Weights of a small GPT-style language model, trained from scratch on English Wikipedia.
Size: 16 layers, width 192, 6 heads of 32, MLP 768 GELU, vocabulary 2048, 7.67M parameters.
Architecture: RMSNorm before each block, learned positions, no biases in attention or MLP.
Each number is 128 + 32 x the weight over the matrix's rms, rounded and kept within 0 to 255. Layers, rows and columns count from 0. Numbers have three digits each.

# down: layer 12 MLP down (transposed), 768x192, rms 0.185, rows 551-586, columns 0-191
# up: layer 12 MLP up, 768x192, rms 0.172, rows 552-587, columns 0-191
down551:120096116026196114139092132082129140103119106173122151093097174121111153130145131120063180154124129163103093138099190149123115104128103140122107194121126154132110129145141171148115115124077164158151150150162097135158094064111061135134134112106158123142133135127171132149157124131124100124149147098141138149094164085091122177165141121156154131205175082064148150115163190178108091099138130202142142115082116134129190092137118131106161157113052163131163118104145143151140165100122122109188096145132089102100133109213137126122085125096080152167131120112108145098089110164101060145
up552:126170128119136189141115068130190153090132120112113080091142112116104089111064082131109146175140146089083124175143100170128138123146116113133173128145149164120152157147098113057086098197160115137167161127147156075144132118084161148155120154107151107141111164110106136095148156130170126125166111196147114127179080135155122119194138191175156171165133165126134156160141111113161077110199140144176175110104098178147151144126126094153126155096040112117134115179147185113099183076181161110080187116104164169146130118112110162137101086116090125156168129159050102138128091155096110154
down552:083126134097175096125127136098105096127074165125167151100099165119157169159104131203129153054065123170146153120130117163172108118165079129106129148133098094138089144117147159141156145125105129137133175124097157094097132072137116107164169092133078126160115179139094110131143105103094130160084125100135177158080118109158123115072102120123118160107100126180125152135117129121122150138089111099139179164104147059137116130147139092093147072202159214128155115124142109088201114100134133092148183146106108201070145145145175164127173092107135048183082107136140110130132159150154114109
up553:103044097144140097193075119110124093083130120132101095091114148109044123171119132167175157107107119101116140135179082111153159119145129095112159153079164117125149166159091129112110090126171153135116111110166160085095158162169107180173178135102148108139143158176072109127140196139087121116161059159123099160129032114157098123097176181150125093180164096161098133155096104135142144158157078097041121127069174102123170097073162171111194134122157068108140131120089188157148163087110058184117153108163129167142141125119150098124145077118107114104094127130077126120130083121153092184
down553:125131112111118173099119110122178128120126113134146103153169133129137123113159109191113170160092132147100115108131130107130107179141202075164092143199111124174072115134150072050146142105187146125101110088110168187157162127149117161170101138116135132111187078097107147133161054121115130119098128085086106120132144123142086149128109121103116122156042130133107108162141161079116144125087154132145095127182088123095105139107146113118097085111142127143140060114136142154186089104159217050111185069131133109086145068189124180124131094130153107183129114103115097134155142133116119074
up554:120136109156171105085153126160159150143126087107167119117179145161150110143165063091122101154146134071142136145144112181110137166107105131153112119126073084126127103109132168070165173071159092130100101187125137102107134119100102151116085125168123022147076152105103127133110116126090150123164120187152156129149108125151121097065177123150148120143179132103143114115097098052159183120171138116064206104083170191108082171122135143156083144122147126177155134101107150108161120103101116154149111142143139158147140131139144058134111169147135113167196142137077081092141201129167153088
down554:128102136112139169144139106138077143114113188225060138124096157112130154095153146103124161144107079139126133150118155104070170105148120096055136154144125113160114130115147088159082093101113123170122148108128113156087168141117120171170109117142131113074133071109133128139112136151150079108104108119068094175137107146134136138179101128155154129132138132135167118120176115126128124127145139141114123107149107149085131099126145119115188069096093125117142078124131147104157145171118108115146107114135165066133130143144121121127194121114130100108067104138125121191103115079135091125
up555:127145200129042170115142104149138140124120141120116105143110058103105162145161130163086095125135121113103100155173195096133090131149126140118165143096150112145120171171086129128112134153060122084047107177157114143138091104117123133206132083157185126150141136157163153139139158114152112124156152146133112096103120126154136044119175119162121145133091089154108143075068115108173175104097152164151119145147155064133086159163097143126155110172089077155126127105156092134114102189237162094118105111083085123110191119133146168129131093147123138118137166206178158113133162190105128131
down555:115145121159149166114133145094091105168093180175141143102124167169183132156088121104166178184086091117145150112063103146119157146083097099150126095100110100168107133107142149131138144113134120158203132144153154175128076173160109136100103134143116127144122074068106095083103081162079169191118188103143127143133149112086154113105116095144159178114133150111144096068155154112130102115142102104106145133225153146127112116130063117101167127127151125077113111130100176129151175139095064162132145121140128154151062144145112155118122059097140098103125091089135121147120046096158149152
up556:070097115147081076094186153185181111113107164137170170069126148069132124114130145103122154108054148126152100093133105094103153140116167141087162118100148176096065070114165114187120109157139151095141180123147090169189139201152125122115124106095133108180173144146138140097157107150123128090131106098153158142166123087107129123180118126144065142108144162097115127156168131138150134082151129089085131169110174139128153085152182151088136153150098098125194125188117130129070089081168146158166152175094130124157133141067064097098120141090136132176098060113145122146081095172090139092
down556:157126110099103076137173113084078102129204161142147173114100148149163131153087118138148163093163120068131163124158136106138093202117068129123188131154223132087114101079154072160137117136120048112075140104133170105169188120133166170144140107110152098092165118161111180176149120159041155126134103134117165149137157124111165066108102152185132141119132070140125119144078112160171150204116136085182162152113054096200099076157160103134166093140110052137112124116113120143101051147150105082095166118148123143154104144096108155148055110098134136146101084100164086150145127129105116123
up557:144159146139175145081136081141134093079131076180179161127149144142124125150152147120177133126109126183090091095066192130149121135108215150135106114127115148128106096148128212160097140133108118117139088067118135112148148116232096097168099102074114079111118120088174104128097157123177070124125069154150129176109165139113163125159055113102127075097157147133150165146149181137128111138086128121092015147095151129095139157118124135106111154131120171085138136186138146139143154154196139149146192156118095122098145113120171143117064134122096124116195079146097145100154113172167138158
down557:138139111149092101077121167132167116148141174144154140166097102112128122130104170150152094170100149122149153152108121105117156159106155131135130105154132133136145217119153082114180096135207124109118112159156120118119101144174082166136169128058156102175171112135093094105101086090152177157194117107140151122114106154170057117109180147161092137145085176113103117135110061143138124185101111070111094191071132161112075086143105030149046122150185072169097135128134176199100103150103110083130088160169181113169138184193130136139128076083061126125151139156095121165107134169163116108
up558:149075066146121087106133189131106127146232153127138110138133121111103131078105124100079180158090129108167123114147149135133048147174117110118133110115095148081117146153103082095142123117097159140108106070100068059123145163122059130053136098093107140122031117140034164077140109147143165113074157150143132117140126081162154126193156114110165175139176154137050166145167011128154115137114125161162071134086149111118164101124079108106172136109146163122151133119110128140157091121071167168093102143167090199113148152112120163159036100081115094135127149100124158093140110103112143065
down558:195061136132136173113083122130149101116092104179176195101154153111126175152136071110189079106076126071126064116131131081098193111146115090112114144087151129198122136126078194123160122086177094161199123157153139117120113125129137151122051144113177141096174141157135153127167140117077101123128141145169148122130117148139161126066143097118132142107141121095117190116173149201070105086116099164073183172123118146115181183154130142078170135146138088174166137078107148110141094128189120123099113132079149139134126103124106148135163163191153139145093108152152088183128121168136051116
up559:094154095088096102132117162107165075107134067131130144168167138142140080129088098122125156102156094124131114159146130176189110162090140137079109099123161105084153111128117127132144125104148096125095098125116134124144175184124191127082088110140146169107158094128130123143138115145118138101158175057118094120100093090117127085099146086160083116157118127141141124120177097149122123127087190154133106147075141086153143126148113170102174056093142112146125135087163067108146161099098136155147095109068099160125122119139189090104157111086132141056125113158109117148188149115113163118
down559:146144149081167130112131073166121180099098100173190128138092134117179142147151133119118123131099130140082136134061158124131153116104159119114131116150155126152200129089192108098113129167118147128122170120145102159107065144147117106136106106130128125130141148097119169120118128107075169085145093113170130108159171060055142132140121147103146144153104098103157096102096088047129101083160151110158152103117155148148123080123108102196125141169145134197124107143168150170128063090114092097154130110132102160125097148076064217136131138162129110158139131075161142116083123130182106141
up560:168159111157157114144081096151169160184119128129109138080212143130147078144120111078112075176111115097186118123135173189161168126155197120231078086095138105151171134122107174167124100140140168129159158117095125164111204129165120152154151149119116109170115135118129154109194184146146159098058137152113167163106105089125093136199128160105146126089099074139138140144133115151165148105098119057055123154127144114157070124097174120136122140157106124151201087172109139160151162095126144097147127122134121125099123089129165145111133089117133139141067145109142131133111180130122103192
down560:094123163063117064123185090136179118152099110094132156165067130145103187071156128153101154121111067159113129089131115154146122200141165116118124137161090086124182171086163108135129174125107121121206143139117155113131096137128116133159112102119198120148079127111231090160125103147156132143150153103153093132122189109110153139121168133080162064133133178166134081153122133130140154138140101215132121124090149073046126109115112132154110129157114171129105104123146081112099109157218164131139132176183154171077123085083096070059125138127113114116106137045122124184079153175100113104
up561:082138132084080150172126118144185167098166132147154142098106124102153134013111193119091097137158135157093119145133087081132122128114111155141100154123161065132130172138193074075173128156164102142111084165147138109111119134113113179149101136126160062194144174089126138113106110113173140152056094176141132114048118092137126077107147164183188079101091052123091088161162171126115139126156108169141154094073128125114080129100135175123131119162083114121126154072161133127132150140138119137182132114087121152129163163121085069120129145126117133130128136138119129228165182137082111156
down561:142127119153131144132094117165168236104125112142156133112153140153115100135123103079136085171061085091192165102093140165127104139167119139151163112182156161076158100128099073108128156136201101182185160179084133166129117179143148118173124050109111125049158123121142122123133097172165120105118137117095123146091185118074162178132168131063138136104179106079148088118106138092147136088172154132094140168166122199157079163116148132084119109131125107151141095096106137194127128119146101186062073180125120149117117096195128118130188131148163144127180196170106125133132085082154147131
up562:086106131121160091149108080124125173100138118189109080117124096123060080134117146035148155124141122130124099135140108130153184071117195156138102096115147116124116074137166134089175184156144094095152132158133144165166113122065032053128125176099142139076073116137170101140207120097147096166075129088132109085092095100158099104195129163112119120114082119125117165147116171140137209081140102166123127168075140126154141050088116071100120177113120110130076094096153106154117185116161153132138089142103116132070146108093139156110151125175096171113131094120091127122112152140096132120
down562:186131123159100107155083137146102132123182199158117123141126133135212155186151145153114141114125092118098094096108148103179093122071088108130120119172172143160096109066141090133076111092124114072170063147080082149094137140063111143128106175138127195139129072055133149186101169151125142104162103141109104174107134145077085158133125185209127102130155176091116193110124073112181075192064139108061130118129117068148143126180195139126134103148148118097108113117085131144207109063144139121147111116125085139153114138108098062134098115166149124031154114122129065094139151159131157148
up563:077153091135164112092097116107213101168122129103073114104051120144106133167118120119098106054143129126144168111123086062119141176168169108113134114114181123119114120187064157123069131100092084160162113192116088129154102129158114108148103105162157088126101140166116091170146098156109108129115133103095121120178099131098156103169101153117110132157107136087180072120118096194129145103148097123112135138124127142160163148165104165171138142148120042108168093123104072073112119141117096125146102109070147122076163110112130166172181140130140093116157134158172140118121099096059124110
down563:108143165125166157129089078093108089159114170115161134111158130131123096109144179155174112154133176105124176166124086161127128113153129118143115160151124118027151121115098143124133108094049147109105147085147128154123136106131148100084144140136097158083173143094125158146090160107079150146138153134127149106121099114142088124060177100131155138136202118127122118065088163085136139152138171110147147128116132123154126126129069121131112159090118238122165118150103157122110103156141126057095238150141119116080123133118131146151093115162118158142102142042054080111124114176109143129
up564:158072145104109147159148187153126144169146167126142104107107133201147107165160134067100171117104131132187152166113132144115131070168125142133150174189145085097142070080109136094163124120079151065133124115086084118101138150104112148160140180138142099122159133129139138127166171130102125187060154113138135109146127144113143128117067136068114129128164158178105146124141212117152097098183093103159099121169054147142129099073091155139139132146144174167129133118175083112136187113111060088146055195152154153105099118150120143134100164101132133125182045219094140125135171134123152181
down564:157110162114112092149122183151131138125133126107107123148128151054134169134139137133161104127098096194138125120127111163197175088145097151140079097152105102142112145167161105142132100136134129178111125156085204160105150109150170126075118162074176116148058161164130154109113134114076173118135120105168029176160153129080075137173118088123112186122156054127133133100133094116112093147131178133092110098159172133152133123157080146127114119216099069104110158099100149166144143162170160121108131074109135124175147153170136166150074089145129123149117150118143154131135077143059102105
up565:135095081088179144128086166111122101066100087142107151119148077085196100121120106167137145126117144143127172091137071152161155165087197176146105124096122185170157166190168122095088114129111103173115096122096144146156162115114130157120178102185144105104147074123104121078142156136129094148122114127129144179109153128143140161128118080155083111139131114151147085183104164160099122112092134143117093142045113159151142144159125082085122061136133125146115138101152132157082133156138174119178081144072131104105112155147159094138134116129122152162143129082124177146120158117132135158
down565:144137120142130129148149148121122159120145096112185113184102111165175142114118132144135164142076099152131120138145103108079152096120099100149112099116149143125145139121196132047154104130074174143113092148120091091129150126160151144116099182120160120131125103184175126173132087108109217178140182103099116133153073153076076105140184146170180177112132135144120090167126177025125240129135120140142098159125145123126145135096074116166140109126075177107121121170091082125155147161086124137154138172096174122107111117118098145133103167177224144187123142146115140121123137145096110094
up566:111165113088128157090133100142140133151139115129087116169132090121186156200137175111161040109080112093114160131106128112164127165142145106109167068079114136147158169113135117107141152131062117132096125176173146139120108116125144141102105082187143128143140119155080134123093124090030184112073077132142104109131148063174145094122100088144150139065102168157162112096139145165159185093139171190119146177084113137072122107121124160184127210150157106138110116144118139152100099155124138133178110101121178082142141114177089156123082125086153151100102090097138110138123117151140104174
down566:151115093135089114100148133093160100122116085118162155135166149137153087111097130182103141098197147092133137121172167146105162102125105161075165129154089154150120116138175141132153130208155132092154078034090140161164156122118170099115144177115130140139135164164168125102201107104180104164147105121144175114155103189144089111152142158083086088074082149136173125133091131117146133158162164047132129149187130087092177143141120154075121064146119094067174095101086164143068155106153142176099156146174126091188131117084115096146112116140124151129098162105110126099161182130156115086
up567:091128153098130166147139104126168075145123092124138131121061123114137138127192105155132127109121163180123137148062160160141106136143099050151169136168106136084131064109050184132123156139148097151117117096081136179184068125111120147187134046134089071172149127114126122156074135071083138091083063112140115103132169125120086156140158090112067108110127087090102114122115125136091132142154141145075149141155102182131145105187145091119067107149133081112078127161098179098107098074124115080119127149128163162159115092110162093205127175086080120111190102159120101180149134116130116100
down567:159125139083127151111144137113152180141119096171103105121083119129108124140149157127119097117147107113167145137139138145133200165054136122096098083101185121106127110152145099153172108195151125112096139159177110119147163150089129108132061161108123167135113097143186144074166122141082120172124148118102147154127140160125140115136145150185137120097171134118123147149149170118121104091139117101196123126133161110176138165117164172138130112093194143125130109079181102148102099108128098128098095146128080120049124156153082173096121103151155157153120153102098133059086142098124091124
up568:175163107126103168112166111093134127120105122122110141143218130098146157147139129085111162160105152121192132102165054119105101109119150144083172121149090129102106106137211186146168149121137134070093098096135140119141155176180131133130150108147101144093153102121132187161135173108124163114073131112114098140104131139090102085113116157065151147112178143131115110098142113077125165097121076171113105134134116101201142132154103143115173079169074171137029138123096156127159147132164143131190176116030122170127168139115187146054069114136112083112124084063155156113134088132115118104
down568:096112131141123098143124152120131166083159087167101081141140077155148067145118181169140174109132114146149108168107176132134171163121083125124152142162138134128096160120135133128137075072131136174105107116108153098103074174130121106139179128154145074073101145100079115109076060161104095152168156123095123193125169110144157044149128157090145132108114084121171148181150081146156147136125121129123100123128160139147111132080134137070158122138149155064145144108089119165107174173134076147147096056107109131087086116054182107110127151143143128132143186140144149140146105182119108122
up569:043094106179167123113092143129136127126147147210121178113128170124121142151118064138116054141096080119076129163109154151150106138143142154072096149081072171092166145129130187106147136171099118186128047165095129142135102098075089140133100136117110145129135146109114121082138126121119121075146133144134127109140138112121139140122158147098078110106165132143122160050083081123189157108110145163102126153096171138116149126123099089117101125151113161085153107082138151136159166115080193127098060060120125137083093119136095090072121146114125152136142129105163166105092108146115104124
down569:113144107124116080157144123171093145113115120116168099183161091155107113117111139135154163123141177150160161126106081081089149082146139139140128062147117081181097062103155084116135088107161120120057172097135091109169128150159128167079133160161179103111144129143080098131082159125114076179086075127125120066137149139163103091161107163090150150178105105116108169158128100118156116168090084108135106137169093109189121159134145104147110122098151104152155153139105142110078092102172168148135197167106092149119131152162125091175097164185134152075116149096070184111140187118108116103
up570:172166127132148072062087115124173100158100118085177168161174140128139112138103164144062060169158154102161148138107113132124131147140109114174130117145175176103107127098128117139124102120112140151115157163109148145163115238185162127154131142125113166135150124082109081136120082107110167128122128181080135109071171090131105093120155108173102102084150121117127107127126134101119096107136155131094156122163184101162147150064110153121108166194136107092077112134113108133144155049152138114170127131114142131134081123141170115125168100203179109143192132159110133089175212143136114105
down570:128124106116154123152208136073145095084157164082097150122157108145170178153120169173144106161118060125139178161064086055086073095152081105162145158123109086151111106122085116119140171135126117146154159189150099082128142085239109108130096087170174104110076122156159115151104141083101116098101168125098128097102133157096177165106137180128080150170183102153106067093161140115102141132132115153106123158166132133088124120149087144101137150062171165142098116079103109148104105212117169141126150098097139123169095147081110113161137126084071115120095133154124184165097122055122159147
up571:104143124122133034147072129128229114143129101137133137120108088136125045097114131158096087109137165163104103157084059159123174152081101123143070215107151079093086123163180139086124158163124150159122106125118168096089082035072147140087147137102104135169165159125114153144186135053110100121110100095138138092149076088140131107194145156154079135150119085154117111147167178091130168158111165177091071105094145119083193092126128112145137126138134110137071065181070132118167153157067125113147106192087187104077100162115119135172143112112136183125166112085088136093141149110154109163
down571:128107109168192201058102121155114137146100155099097140066176135120095149147110179094090117153156159154159130075145155097158092112125111124154101144153156180094138152161088137153100192148092138143098122148144135117183154118146137080119122186119073098113138123111149155132115114167148229139115148116183156155079089134075131126124073106207121080128155176084092108088130141140132145157093195137122138150157046211114069117115094193137143154038190170165091138085079079100107134161149143149163088140119117130198144124146167128190158071181162050170105143123173150132109174165109103116
up572:153122109085079129119149110098074169162140076119114169152110116129093124182111132140110121140200152111108106182138108103166136151108084128139112116110186121141139141065133134065142141144118146150109162130121112117163156120115118130181154137079155121092106168128140152150154106131118146101124093156130144109133170178159142091153078210092159084135147112076106153150146093116123115120124131215065147044070191110137099154086109091081144137180104111135140109165120165101134157155124072159146123154066105062069103117104115108092120125159132106117164098160100107125094152131187109098
down572:073133123143099159136097143121166138139111147108088084109141076078140149138134115143158094149096096082078119102108180142117143153121078118101132148153112220163118093163127154148104199124132102121200149183139163152111167151068117148107116120078134117128079076154167160107143163157119172134138177085074118144129095156100092106100138127177147136165120121141143135134136159153136146110167176125199186197118135112060141060101142148117139151174103112161148104136139127139127135120104104102089117044154062083163125116144136116126135120093165118133146126077148145136137092137126158157
up573:166158129136081121097141122148117135151136149120148102176179143096145113159118169086157149090086122103113081147158145159138122077099139137097108154134150105156108121151151123139108106125125147128158147093117151097136156115111092172154150123107084155171100154194091120177105147121119105116143111100141123141102089136139076058131155127144156131161093085190124072138151208110160126149134124105164153150090135154131132104103212123086088130168119117131065172088172141131139098118085163117128138034143110156160090053091092075121101117084096155145203172109057122152174110137135132115
down573:170065133148165089134134118128127197145139128159119129143107108123112072079119161158152059133104152063101116123172124198103106124161086101142099067088134190056153177110127127160110128133138068118155125117101131109086167130132154133153154108127184199149143125087094121119084127138123109140138141064086154113112016161085174132166102178092101098154135126122130132100105124072122101162143099172142119104146095106123133128097118125113118160117118135165130090121148105161144145125074121141154129132085147127084215104111134095090142182096114110122092109132114122148127090139132184139
up574:122152121099062139089109112100083035131121106120101121164136110115116154128164066116144115119119107161110071160080168117077133144107167180130119107185124114155063136106151142081138106053106183123113160102124137132079126127120144086094126111170053176126163144146122152129103092147160139114151118120123137110135157104139162164220111077140178187116170125159123150135128147099097121140221146088111098087103054088153125156111152093167146144151132100168158084142135143140094130096112128128073091117179135114122088097130133088088115165148142069156184101160087167114138128177208160141
down574:113115092115141176139132121154189216138137170140138087137174136118123117120108150199165121162080171125132132140131091115134074105122086150135155103156151066135157163074089086175139125109140110132127170179126132135180119100142202129155187058138154119116199137091116127147156166096150162139114112083157117126083107144164120093100095098108111148134130140171145162147115108173165144127154060172125116126187114127091147143166173106115122112157160132105125171123133081123157091144165082106131131114129114120076149142128103150055206046111103138070054130110135121145143124197077120200
up575:068056111083188111113128081117186093135140092204098156177148169153177115154154150203146135178096126157181203114128136099152109088094086140109087107138156125154123097078093144134121077190094085113143103096099144116118091101146125125107070107116148130131183122071145143147081126113079146116087139148098063092091114129184188122121125090112137124093106138173103071190154167155169089198083110104104131166092125118095106115134172171124168115161106132095119106132094105082190140167076142170201180135151089113128155033130094112152132125089140112144105142078164125152131171134167151089
down575:125119175086102086154101173110122098134097157159160142161115122096137125156125138101158161073129146099144123117204170163053077122126088130098176121103135143171156165098116129147165127148091092131202179142126137084180137092158138139044165106110123103099126086157138144175146052145150173099140136085164178116142106157062139096179135072132096153139081133135101153141133086070139113127160157126120115205129123156127086152097075149176091190136125170144110107084052140088162079119063117076105129089125104115112105085077156170161109116176132147135137149135093122097112122117083090160
up576:079151095092075134082093168105098092147092132126104153114126137107125190149120069153106081099119158096132112091106150133125153193164157130109164154148165101122129100101137165136128100060129068069118143105138068157197090108135086108142077158139079170140148068079115158118151160114078156140134129113139088134154087107140095105093139142121092098107075106148114140094065099095138135065167095111148159105109120109130169179099088166151179127085089151143127109068157080126116149100085135126113129145172132148072153188099108164177097164126145086165121130106176161113095126112132099108
down576:148118116111124120144119118122184145131075131061159131094123144177106102102185125106152165183130142115101112147137157149069111080202158149097127179142146120090094173177094196083132149091057188125135115134179140067058124112096109134115133053156124129149130141080085149090086159117168139169137149112146109185065199129131198119147160102133091156147104139099159177113117152130094177119126123138122151127128110108119134154136120108100149199096123117108113169134126147150164124175105053116158110108110130113155147084141156057130149131084127114130084128138104146102152118150116164177
up577:183115187114189109126113071069152154125086128142122111076076058128083120109119150099141104083188147142133157151114125135152152087142057138125133132112133161094167101141126096124069127121106126138091109172095134134156107120093103088106134049106177133177182129135107094174123164167152118136133137149145122143162153130159145096139140084154125089133080128087147171095142114143063140077118170128132129067165122122144127141143160109121144176172100113165132097085091154131162161140126130185103104129093141167077136169150156109121132177152182124105151128089149133113159132150066140134
down577:111125135139162139102162111152104114153099090178113127161174134068116147151149156146164103162109126138154099153098111087084118115169157095126135100124088134150181092119133149139158129105113099128170135133152085090105114104084115153160084134105125110137086129161145107084104072184062071131136140092130127143091149137148154120107113149102159175161143134096113169179144103064140132132110113074106151150169123120162117137124107128110156140188128174092129105105224111108115112140167139075078126165121144113153106133124122143114140125150124101123145126081140104140147158156098139094
up578:109106087144140176152143196164191117142184111119103167075112081123135198059115119119122110132167120155169152108112144122163117142154111090092127149117117163093124107139107107148135165055140144130119149120139130152100151130174135138132121200133142112094107075152085125116139098165108087086132137107138112137062143195153120172125098137150086110116153142151104086206127142185106157112135157103106144146102132149129088166080189091148138119159130134156075134120144158143134075123146132111130101142086164119132125134085130093093091166099119080119157057163168185176130143116146099113
down578:099099131161124115112141122156105174160113153114116115182116120102105144172121074109110151129113132128112106158130121105095158075104066129152137199148176145129146130161157174141146104070127153165131162128074098145157114120131120151151128149132135103127148108109147098151088112128114116180121165088151145102138101057113134199095106120193119132129190104178118115151110084082132120165133160153180113075146152143141133102120091154111137107170121083130087075111177147136082127054191102144097152195103156139091159142117145122130169113121184111080114155121128113128122125153119096165
up579:113130179113101112148108094148142145099110107115109061153149128149158111071141157107145223140118094100145164090165086053111103180132099154108136074188130142085110150106137088150103164168132089133139131139217139068137144099095122144133068119154143111124087158144129130136179161083112172146136107121092043159154114079124137122170126138121152127105110092088097100053139154176095153141150135131121134155183074080101212099123128112141115112144122109092116178116114116114134154075173134057130104104116196120098134098143143148082136109125136121141152190123094132168082130130073181099
down579:161164177227123149104134117126103085124129110167153134071118131080138114103137156160152107132159152166161151103103142177227108166108130156135132150146106129078117111090081130194148123056186113141031168121114142088164190114178143126107155117130098164073085125155095164111144125121141141063170113105129149164140155113148122090115071120107140133068133190143151124122178068128131138121155163172156104117093183144063107149207186144121138167138084100059101106127158104067052108068136108150099198144132141116104103134103153128125124154160141145123117125159159120119165154132125081112
up580:120152102155111168098088165141107129173116150101132078077089138080183108202132143062088133122138119130134102217131130124114144126105173119128154094163092112160157134187163100117085100128110094113158102128134153125113094131143096156079165164227106140151172162154138130146152102127153084123120093108132188137151076114168163137196184138127105084133145113164091109153100139142092122169119160189121107107110116161146157086114111155108105106151202106151107153067100143103069130143137099157104095082123101141081120108110143101129130116177085163145103111075083105097136159186092113088
down580:208123156146145079160123146147124164117084156185071153114106102149113123176123144126152149098147114086055106121132140134134104111149127123172135126083164167098174127101075079155122114105119167135113089190084078179074202133157169109165138085106107115162073110162106069142159120120119179188138116113121115119122073086144129086101116115129135114101111144171123183114158118134189165122116131083139102131143180127131135159169144058140179138140072180123147119141128088152141151145121089124096121171133141134174166102156131150165145148109180145124143109167170144130144108172143149126
up581:137135160116111064126131160138100053170095123178136144123105120089079160132092089148070179099135122149166124154087157117117142075086094179079134144123070146116123097097138123108130154148118150148129129167160142131122126107137075133142101186163111095117123102140123084119063138107149070154053137125158114103087191079067133146131118084143129167171135113144135136160147182137126100103163088142092125110130150098150159087097078145133137131055140113089139071122172136080133146111140165100106164110070123156155121103063154127113055160101087111161150092142184120134119155106074164121
down581:121101145095121155106128107097133177110146117182112137144091124134112121177112163124174116142121107121116132144089112116151136133151114125135151141110113083135102116130120099166183163106098147123071147140076166106165145122103144096108180131168100170139124136172124070118032136099099109111156141139148126122148112058096078134118202116113109160103093165095172157117101118146118110103115107078095155165119165160142137152110127130068174124148099141134158129134120146047123162112105112153101111130157105123116175144130106118132112159105159164104123120125143105129121132088124126083
up582:098102135147118118065127145127111180101133153160166128178143107107144086162171137161089122142119118144154164188097141065121053152171097200115156097134112154129109135129099108178121107193129118106152144112117205161083088147147093104105086123141084166156135095143111154100086082138177133047135156109099128183118092110101106124104112136144112094234109108108131102100157142150150135127148091133105157169093150128182118099117116106012110120145070102106143139151148043149121107125115141087108143149130142137098151123117168151098107106135127179185142088085136117124114158132145093178
down582:109112121107123070088168128116127126126118139166082080150162134123111115133125116112070132063181147134124095165131116156056125114168183210178104161110165161145121089138123172099112122094154098163101222162116138108112165126136142159210151035134084092139118182127167149168104121108118109151132179159107137169106132145139075140147066117141130136118125161107135202095139155079132127201162179133154090162186158145111145129174149172113120121136099105172130155124160122132102143098095123105167152139077170098145115127122114118147153109123096102112114157141125140121127109149112155097
up583:131135127108145135183123095139149085173141145084152067140136103167149143126142074126167095089065065166106140122121068156067168045104121132141157113106138135100068136130153135087150117156102111043064069101102108134120119131070150138152124111158120139095069192151143200175087111122130155144116128107111145159136109157117137131124160149136148151122108161116087144166128147106180214118054105168085147146158116138113064095071094105148120139155171084175185102044106166128058129133124086129163130130103146103175174140098126186134047094148103136078137143113146087117118157134110106156
down583:075142087136126127116171119121146132114117098079115097137128124140143162101123142095118063167113161134167130123106173119116128135144167100146132166078108113113174101171192152162107127186088069109121159190112082101109069132132100119187142186108133147142162138107108177118111178168033091129122127049124168126151105153091118143107122109084078115155105132101145148104113124159158106118132155147116147067109128100153052201122130099188110094153145153099091058133103119129080161126080075099141182095164142187132112095144092109165115075080074141078101110172134093164156171126163184141
up584:145127136107156140122097159130118150138104163127176105180166122150159139129108120134122125151142129099141120135155173092106122148133157158139131160151084145128111124088063131133125107139099146131177164117102164104159160139129118118136162128155124130085119085147132196177151131119111095146140101125107157129053110117122157130088169124182089117122083108134107180157145145124122181138125088116118140141118147117087089172081129102085114108089144077191125141181134126146103115169058159103155088149074082135134128092136150113115125118092107093142141053182099103153134065112090145124
down584:137125115092143144132122133064120110076139122169130166140140065072117130117121139113108108157076079187129120125120146111193114114134140135143138110143174123155172105118139160070123119171190139067134139168177070078129105104162151100191154063062153127162180136143123121134126129114154104152132069136160125162121118129128165057183111148104147080134132146071150178127130111119160125081109087093140130122147128147094075112139160092126147116144090157177179110095118069085113132181168147151142167140145136149120150150129094074091112129104133099154082108128134122100137146129140072191
up585:138112084162087176165155151090165128088060127120148184098142163133059129111115105138132130120082131111113148169173119152153178142157116151137147144114106107156097132138144087097128141131144126083102098091137106093149123122184136147106124113115161117085141089092168129113156152128136104135108147128150152120137127145070151124173124112119056150079164087158206110097208136078176053112105110095183168069145122164152102170120164111088144124120071153131108113101088145119145116136112123166138157161129123123117094176161097096131135126139115115108133154152148131141118145149106104094
down585:175138057116123055107130100193105140103122088150151121218121115106119144198120142112176133134143127133139141147098124121107141073087198157084070102186116120174165184120114101138162122129147115145197154121101154080161138169133128104125054174155121172139114144123156129118121103098134151124155127107152199135123096078118145112104131155133119099179110160136137160096112075157141115152193108112112117134110130113192144158186086128095109166119143104140181138097173131142106112153173118133120143154113116119201149084115101118152138097159156167149127141140113166101154170168205159156
up586:175128126127134137170175099172117136148167105138148136117158117104103085140135148168109171083138080106130200155067112108142116139110111104144168165130139172110107136156166145162191128100146110157080125099145071165121136150147172104136079115092142159106131093124093137076141142150140149206140147165090136123108092117111070126165054139076113137146169122146089133198134060139147177135138135139144152112126179121142096157131108093099096124166097111137122107150148128107106142162116147159085174119086130157052186132111128133115120024173120126085153106086147115101095111081140136133
down586:139153132119167153035103151098170117068094138144148164162153138122101125142140128154096138160122123172140115121154166162149074115134086169137156127124087157101115102132118104159042127112110131107127127096073175115117167132103121117154173103144130127090165158100142057196118121104180165196173149176077173125143128121142112082092144075149094126142131137195122124152164143093170097129155158161147121106125136140136135143082137107112073196099130127146078139184141126084121140107119102137110151154089140106133115148128107058078112115098119143172129153139142080154082123125105121133
up587:154151090130122154192088195052173142164099166137094223084126107133130140132066149081088127121124132084071126151130093154107141106124125130158066198111185087069087092122174102174169141134162108140137153093181165203086196112110124158098089139121103128129117112103168181070091087123125095058165133095125148155118145138132135176146101109136170086106089076138113146098124087130173147184108130138141127142127151086162186173066119083183106076069152166157115104139126134099203096165102138142138123122159113162137132139138174080129114168124145130133120194155104111139096112122143187147